config = dict(
    n_kv_head=1,
    bias='none',
    init_std_o=0.00613,
    init_std_up=0.0288,
    optimizer='muon_variant',
    seq_len=2048,
)
Each number is 128 + 32 x the weight over its row's rms, rounded and kept within 0 to 255. Layers, rows and columns count from 0. Numbers have three digits each. The size before them is the row's rms in percent of the matrix's.

# layer 5 MLP up, 704x256, rms 0.142, rows 345-378, columns 64-127
098:098105117108204155127165150135149189225140156118102109131113157091053140125132082100128171126150161178171115164123099195172170145147166160154087131145148165095140172145134128071109143117066172
097:080180145086074125127121097147122173089122168083130125135154121140111098191113130101130122185154136159121118084126152106120105143100067140114173096108120074138130087162138110127169089097156116
095:081191107129146175131129121130103145144147113109124133041131179106141042057128092112120115124119129135156121140142174118115057097145133168149135088096097076108098094075126087154220091112069157
098:153129210061159065119150063173143141114136152112132083126135147151145143149156137209103138045132115124177115120136161098142092144130159167148198144148178088123097093111094138093137183137134119
098:077124101109073100077142085132104129152100183140110075111146193168098141139118113118121103075112119100111128101105118118114193160146099141154039113143126058120087099112137100122155145120146124
109:160148179177182113131171143134087099119100127138191126072154153095136148185105136089116136135094139104117188160139104055135171115105147068153101145097119100090103141093137103180107093090145141
093:060104098118111133131129083154133154180133179140090139142147167121169146152124141155112053152137109150106139169165190085085110140085123151060077150156080103143127155095153127136147112155194118
097:116105147180159105115153151153147139110092127131120154120063072095215071110138201156126151139108170153176116151095189151133134143086147111120154098120120105151126109166149164077083142074130087
101:051157121194125185169098093104119107153141087140136097165139115123119141111141114121105097079168123064190194122118124126127122119149137133136134113131050065146142123114083204126155056110046103
097:128075035180190173109078107102088106088144115130157135098124160051100144091193137156089087106096074120141163198098135115118173114159072087080138079096110089154111168126157176096126113175184164
096:074184132130160087081120128179138168124163118182097087113097069117160124143117091123114136131155073106120151180131098126110109195108084098139133119150109086187146181177183102160121124104094157
102:077114135184121137166083134156140111116094124056093105156090129161176091154129189118124138121092074043151117101111145155117145085103193130101114107172142150133128145171136170129144135087108111
098:082150128133039142149119163069116112138068128135097121191150148145140193112121105181108131166168145146157089086190085114167154145119134154097074130148112075115163172130165126155109125134097102
103:147105100121164087094155155146056076148136121151147147086140105141169171150150145142123066107140192111155166134194094144130116116179139112160128066166096127145096139160104142163148157127080111
087:135156092097102147090135117148060131164117121129128185113119132109127157141118039184141114099120138217140145103144174119077107177068125162089155147109157163117119180132168128133114104113095082
102:140096118199120161154124128167116150072194154123123130107155165097074124179145160088151068106088134129114121128165167125132160128108096112124163207119122137146137138044132120108125106035140126
108:125092108129093158073073081107143123127125093141127081113168076151142164155159106146151150111142058176107121115106171136124136170087106130114096099097157130150100139104106159138173148126167108
095:140135069153082106182107162136095146161111126097147156090114102129086158111120124109122148149091078179135129136129078142136175094200133133151129163174103120173148135116146171087113120152127164
088:125132164140116146138165149119145063103165101125077151103106133112135071102066132128120138094112120160094075102146176140096129124119152079113135155143125143135182172191147143163104146113094110
103:136191108130150146073167099161122149095123150141144150140097122118153110093107172097136136153206130144137156132155132122104108108137113093188109153100093167097136169135081100170098117066129127
101:143117134082127147110132167120110143192079130134127182148154094140089160132107162092127098118136151108130083129117098189091119133073131082184091117138222140113162170175169101103080136077146131
106:166157175146150148112121176125121121083143104169172166166157152137152096144161153061115109137124126140121198096191157179147101150133112130149180193170066134162121176172141114092160126077113132
109:114117134147105196107128137153140132148153092156075147110119126130109074148132147102176106108128087161103149091140178140158106202164123115163165140138111116110134062159147128141159027155110107
097:085102154171109207160184121165094118136147086133080137142146161098135115101182130143129145124137126122139127109142098150124089126217076134117166125127124111127164118175116188150177111119098092
105:114115077145125132128154105145048105095097193158199121145169102130107129100094151078150114151131186164169157127123133117107198138199122142149108146146137156140154144117105102111165152136131176
097:138129161114123184092059158098205154108067132133118117159188131114115175113117098090120125100149182102081168124152084097093134151100134117135196127106130097067140072118203091127103171138166124
085:174105161153156114119158126097156131142064105122140163133096134060136137095148118171136158139092154098151157109046159161171129155072116161144114118114119151152083111113130141105152114163111038
114:153117160082166116188161115133136106131167128159115133117103083211145089146099091194179104114106145136147154205141140155089114159116142195173088125117113119176116177107135113107093112076124158
091:093143189084172102149092125140085154101131128124151120112126172161116198136157204140101131166113152179055177158124136080201139136165112161148108117181159107118160139158127117134109123095133156
101:109169090196085128137081169144105079166124162178117130094116136149109088131196120097152101113039130103117139186151088171074101131147133118144113126128163126161129147055114097184075172127131100
105:121129130165075146120135098170143120125048141123150177166066098149148108128113091106075158137132118113168084093137107137098136227125070181172094113145114115129155110148078134115133129146092131
095:118155087106164128103171159088178116087111087161125081110130132116122135098127092120127075126126114081132121138103103134040108142122131081076080083118116113131142137161128125116137146140114101
098:135112142103166222115084160096094080174063128144157120085087172075151080106192120164090086060150145134144122118085149136105076109182167139134138106137145139126172152114232120152098114160139133
099:155112154151122188136149123139164117106120089177144158150124143123135109161163070129124142086156171140158148102155094118089137174154140014164153188068121160206138157074195136178102140102132176
# layer 5 MLP down (transposed), 704x256, rms 0.264, rows 345-377, columns 64-127
097:173124064086109150145122120126116166114182140099090126157107160122133153152100157098184112139158105108150132152175141111130147117172061130150095096095238108092138136067080162151160091094137127
096:094099132159091174097160091183137076052139118137090162138141064127149127145153126156121148148114128095191131152158142137133087202180097149191122115089115152109182186170183149151108120138137101
098:168105130169151079172156091120144118156101128081100131106118189190120176167115137167133067092130130086064174139155139146205115150113168165115133129112124122144118107101103112137108140137082113
092:151161120108164157113112139121131138114115122127100162078109145140149167166139165182165175144172148146077133115077110126179154094099107083126143163154105101097106158214121093164165114173097160
096:148117104129122119147144136127134102138132137093126156164133124108159124168164122137145174095130141157056153148147163145099153099118148175160035171130141169162170140113144122110147209089119128
110:146101125145119132134079153109174122154113153162135065054126129143110127136117240149158169119145110057098159114109104091141145165168149099122171149092146143144174112106113146137168125136038150
096:124106118117127161111158180118138140076124123113110144129097109125107134131172157107084128128052109151124142125116207163135142173146097069211128096157129127138194147138157091116157121192114128
103:176141158106079087163140129136146181169125150086124106116164153087203159137062137105167099109136110169090147175147094116151179101062089118102108152157121138116114146082172090126140090131102139
106:166152099132127167100032127072100150113194164158058176134120165156097132061130115116132093132117074117133079095103080195114068091097085123139140130123170148172104146119105160122087141133078112
099:162137133113162072142153150150069082198181156161137148140127147131174193145124167100120134119116123118133111140176165129116183155136068181152154112115133088152138102141137110154119152123135167
096:113112147094157165121100075125129082120156150176120150164142144064126142103084128136143141093159141109130148121125177110153118070183176158095143141132155163118091128137024147133143137177157092
097:138164173080184100101168115124106110096135133161179148115140140168118150123120133154179125115112165133176147126127138091113090151123130073136167119090146121115122118137076131097070104087176138
098:212136113138151134081127094190147126116148109097090102126089126163131073157083094164158164087106111119103126125128157098130124119150173077106105131102148094148076142152147158111195190122132157
100:088096107104109061131118173146163082078157151047116112165144143111121137139144094057142197187123180053133169169111137096125128093161184196120126109165105096175092150134140148135103120099147114
083:148138149165146092124150085102218143093127169089166094138167103120154094100180173091047123190121126103132129168127136133128097108179129112148053147130074117141174101074137125083113125105152153
104:167148168152198098106152158133090151108119135147089178176098103086154155147147140073150148201141138107115159158117157128150072135156168127133164106164129107130110147114124136143079091054128123
110:123187176143085107120112168103088099199174133218144143163111169183145097110134160134090146083124132120081117133138078120120135159101070183124183122127041149137128161158139121161139058131103052
092:157159169106178133080104110128131107091111097136154061140120148156190080129072094094118122126107155097155099139141115161178193104071126129182119080109110124116118152129128050168128168089114138
093:124160089133142122139086086151135181110091161158120147177136086125090148182102132131156127153125145084118148123135109149117102092105125122138148081093086097128112140101155139168169150160168146
107:111175142115179108217141125174146084089161113132096119144128130136159155034133115074169106185107139112100162132165154118163147114152151112107120100126125115129103176113084126134087115097114093
105:157107116173140132096109201118076065117135147098122139127195124116180129147123152123147203172127100134106154144160146119130168148087162118127158086102110105128110099145091114113093174125131089
106:101143118170160119143171161094113165103136182154110174197127108154151080135159083153117096161126089077057100128138114092158117181100128172129076131136136160132099141160133140090117156151144134
113:100122141103137139111142097083124143092116101103138183134140148141048130115160133121141156137171144148129108094105151078169153137032128109156149119143152104139136152122177149171124095141112141
098:137136094086133068055092206144159067120159101143153105115101093173115100147074180135135119123133095114175143078154126124101128120139121115110131145099128074087117102119094046101079080134094142
099:104125063148122115068166139119104078159098150136141131120122083191202152109144175105118121159105121135193125176143126112108102060176179134181126098091117141086151150151131170090123136148141153
100:121169185179105017145091073098087078108101150096122134110079134113121095104152128135175137148117126161112168117098181142192137126132108125205154166097136188132130121097148110163122097141143174
089:155129125109169173073143099166109133105120132148109132120198119187113094169094121097112146112133125082154099130104151145192108117086112137142132117076076141128191150073127087130101141078146241
111:151111145143174110122165085130113134164134181121172077141101179181171091162130127147116093169092128098070066182108126174146147157173112109122145131100104042133172151128180126164094125120164195
086:190147135170181118132143089138101161095130186185145171134174101116154129111132135104153114081121098079119142101115132156080106113203184090123144103173096124133126105183081125127154128154076155
102:117176147149195174096090163110126117106103128148155129151126128158105143148131136178083152188113141124167089129131085125133149053134116088109135117127147176089166170129123123137127138131070145
109:119145122157076081121133087128079156173044171175094119087108118119106135033111153196096138151116101108141106164191077140084145100132174133157160124125102126100100151113120105168137185162131149
099:113099148148113123139135121143155102173133131129130148132130108123093148163156138148143135134077160119111133169116127172140123164152158109095131132091162143124128147166110123078068135150133103
096:172074091101154146145146106131143176160133146090171116124110127164124127112103113170120052204126077112119142075136113113082185153099136153184059098148212153131124093081091159145125171089086187
# layer 5 MLP gate, 704x256, rms 0.141, rows 346-378, columns 64-127
094:138131114080131090142101145100158194155143137159077147164183159134143132047132072151130132104099126136095095111093059156128108138098186153118082080101135096100128097161143088124147121150154127
098:127147101087126169105161180180188119083169141142152129159062120067094126125106109081149155141147158143116093131130185119111083131131138159238161079130162102097164157180144105073114161173151129
103:140111176099126100161123128167094136137090161111093072141138170165161146141132096093160144073172136173084121111117042137065061136154151127064080125121175080140109133118180120080135141105124158
097:124107136138146062198139093166115101089104114120189109124131148145107089108122141142155176078133119095089084152066089119169073163163179214183133110124110094147134143181165113146146174060115149
102:150118151140068142177135166122151124112124141081118101077113106137141119129031125103145155094100065155106085112109104141104224085126163119148103168084136140116113137134183151097141085093161129
100:142100144145124095053110158172113082097143102100187112117099144123150111211187180160139119133128163101178117103147183070104145151081189106145103124104145110084127086145134155134133150087137088
105:118139148163105080143126154137107084137138166138111219118116134176136138197132141139108137139192173136116127096150149132156125098119150106147084112085141118182131114086165127072111120118134053
103:103151109134131131139140085102158163081140130196105172191119192200132129071141129187140134111108144151117148135096174162093099134150099108141063198106132081155088090167017151161102118143087127
097:064132067101139140140139164131071142146123149149138157167218086198127108109163125098089119170109164088094148157182075151129095135173156125128150131111131150100095136154107089099099066177064121
100:147091112146146140108093080127136120190117145121163190194135105094056131192106075083131163098098108128137127101153151152179129189124103126170077110114136110098112130102100151116083157161106108
102:118116180170146139164138163164083100104170143161129098145113135120110105118154175167114134055094127126119138114149199156109107105054138188158116156195151152124170112115131194113137130112087108
098:109097075126117110073125054103056131140093139172106165124065142182091098145058123202165137171156092138124147147169105118183110152122195123152126153129119164120116109151121140084086177141127111
087:176159096131162190152128121079089130124095130086177098134169099104090076086119130179149108124132114175129196130145129162172067130092107124144156101099239096178113156145153127138183126195128157
085:155100125110127116076159088189133100084122128092072153103153180093110109144091144152116111101128209107136128112156153090137064189136103172140127152223103196160127171136146177124126095073092109
100:092040137119093094098077140128147117148120062061170108170114121157126087151033113155141162133127063087132110105110126086066139123090158151130107119124132192137101110165135145143174190169116113
105:138128133114155135105060112108103134108153118099161198102123131111146100143131097142087109068060161129182157133153075152143091085168125082149123117140167082083121181073076191141153159093096120
099:148160155165196095122104136076166110106135075153194114183135139193165125158093147160086139133122121129178083114143125103120146121131109149206141114117093072136155172164101099137117226127145143
096:087132130126107168140114102116157099157090168150139095121150143184125145169141103121114066151089110112128110192087170166111117071185128119116102113117099140059135075148171146080103058126127095
124:160057069125140109101146153161109159140104107099166144077120095121074084173103134187134160145109122077121131189124114114096161097098161148134096142118132132094133118205140125084111145129159172
098:206126133181130058150101123162138107126214117121137158089097133178166097093116163148090150156146117164167111107113173118134142163087161116113078115100132142129111185132153177131136179217126170
103:148127168120100067139135137095131075149143154141236140100101150190147117132126148130184147145113112138173173127132115115110090164141155075119128099094197070144091162145073134148123115139152116
107:153112136150071143157170139143167072164102103130139151115167079190130152138095116180160084123083146144096114130093094101163174097089104165132118150139145138180131108135135112141171120135112102
097:090129100097112114159101127088137145120194091078132131124145106171134123142060177155151076137076070127106139154109152143095140137051137154142122114083136075087160089104115102078086124159087217
104:126150163172097148094120117171149115134141120088120187169141091188207082187107122214118163097076099134159142108131108142116103127139123099108164164127169165155153060145132148120150190096073149
100:146193118112185103136152083173110150169140097130111140148153152180105159149139130164079164161161151140097117168169162122106169133133130125109180077101130109098145083101148148135115206143125093
092:147132146148162119094109086150115142166111136134164059159141067148147108156154131119155181122112118086092116120084136170134114129140139141176185107045047205112145108102091108068105123125141157
093:138163149108082163105107190133167111148035115098086139126138074121076179151120128139074157152097081177141112143096130151109075072103102122113136150151134171121118083132104161174158178160165092
091:104102103118141100093142095130212145073080188147130111104120121129045105144108218124113242166144129089101112191151113163102147151079169099117091091075095089131119133114160108107111135142107043
095:155106111165121106159110119135154142194145082102094084181103135241116050100080149123118156155117110166173114149180098129108176068114134098227154123113189124186128096144110095144096134106050123
101:140105117089144133104131115144139156157109157123117078124187087094147128145083070107174123150152106174075117167180086100130111082091133160151132070104068111130064122115137118142165117141141166
095:110124174097141084130141110161105147116125120141143172148138153131203158106160104160154186136120133117120072117113092073108127135104115134146081175137111155191068075108117122160058119072132139
096:183106091139194074108093128134109146095104130093147094118102117107069150131183167116101176146128111077109155088084113085121122142129075116102106152146132063128119143098057149150138145122145148
103:113157051144126111068114172137106146182081091123134130096127158081135114161172134112153099146069043119147111192113150104105103098136170066112141115201078133072159079126172143108174124159129177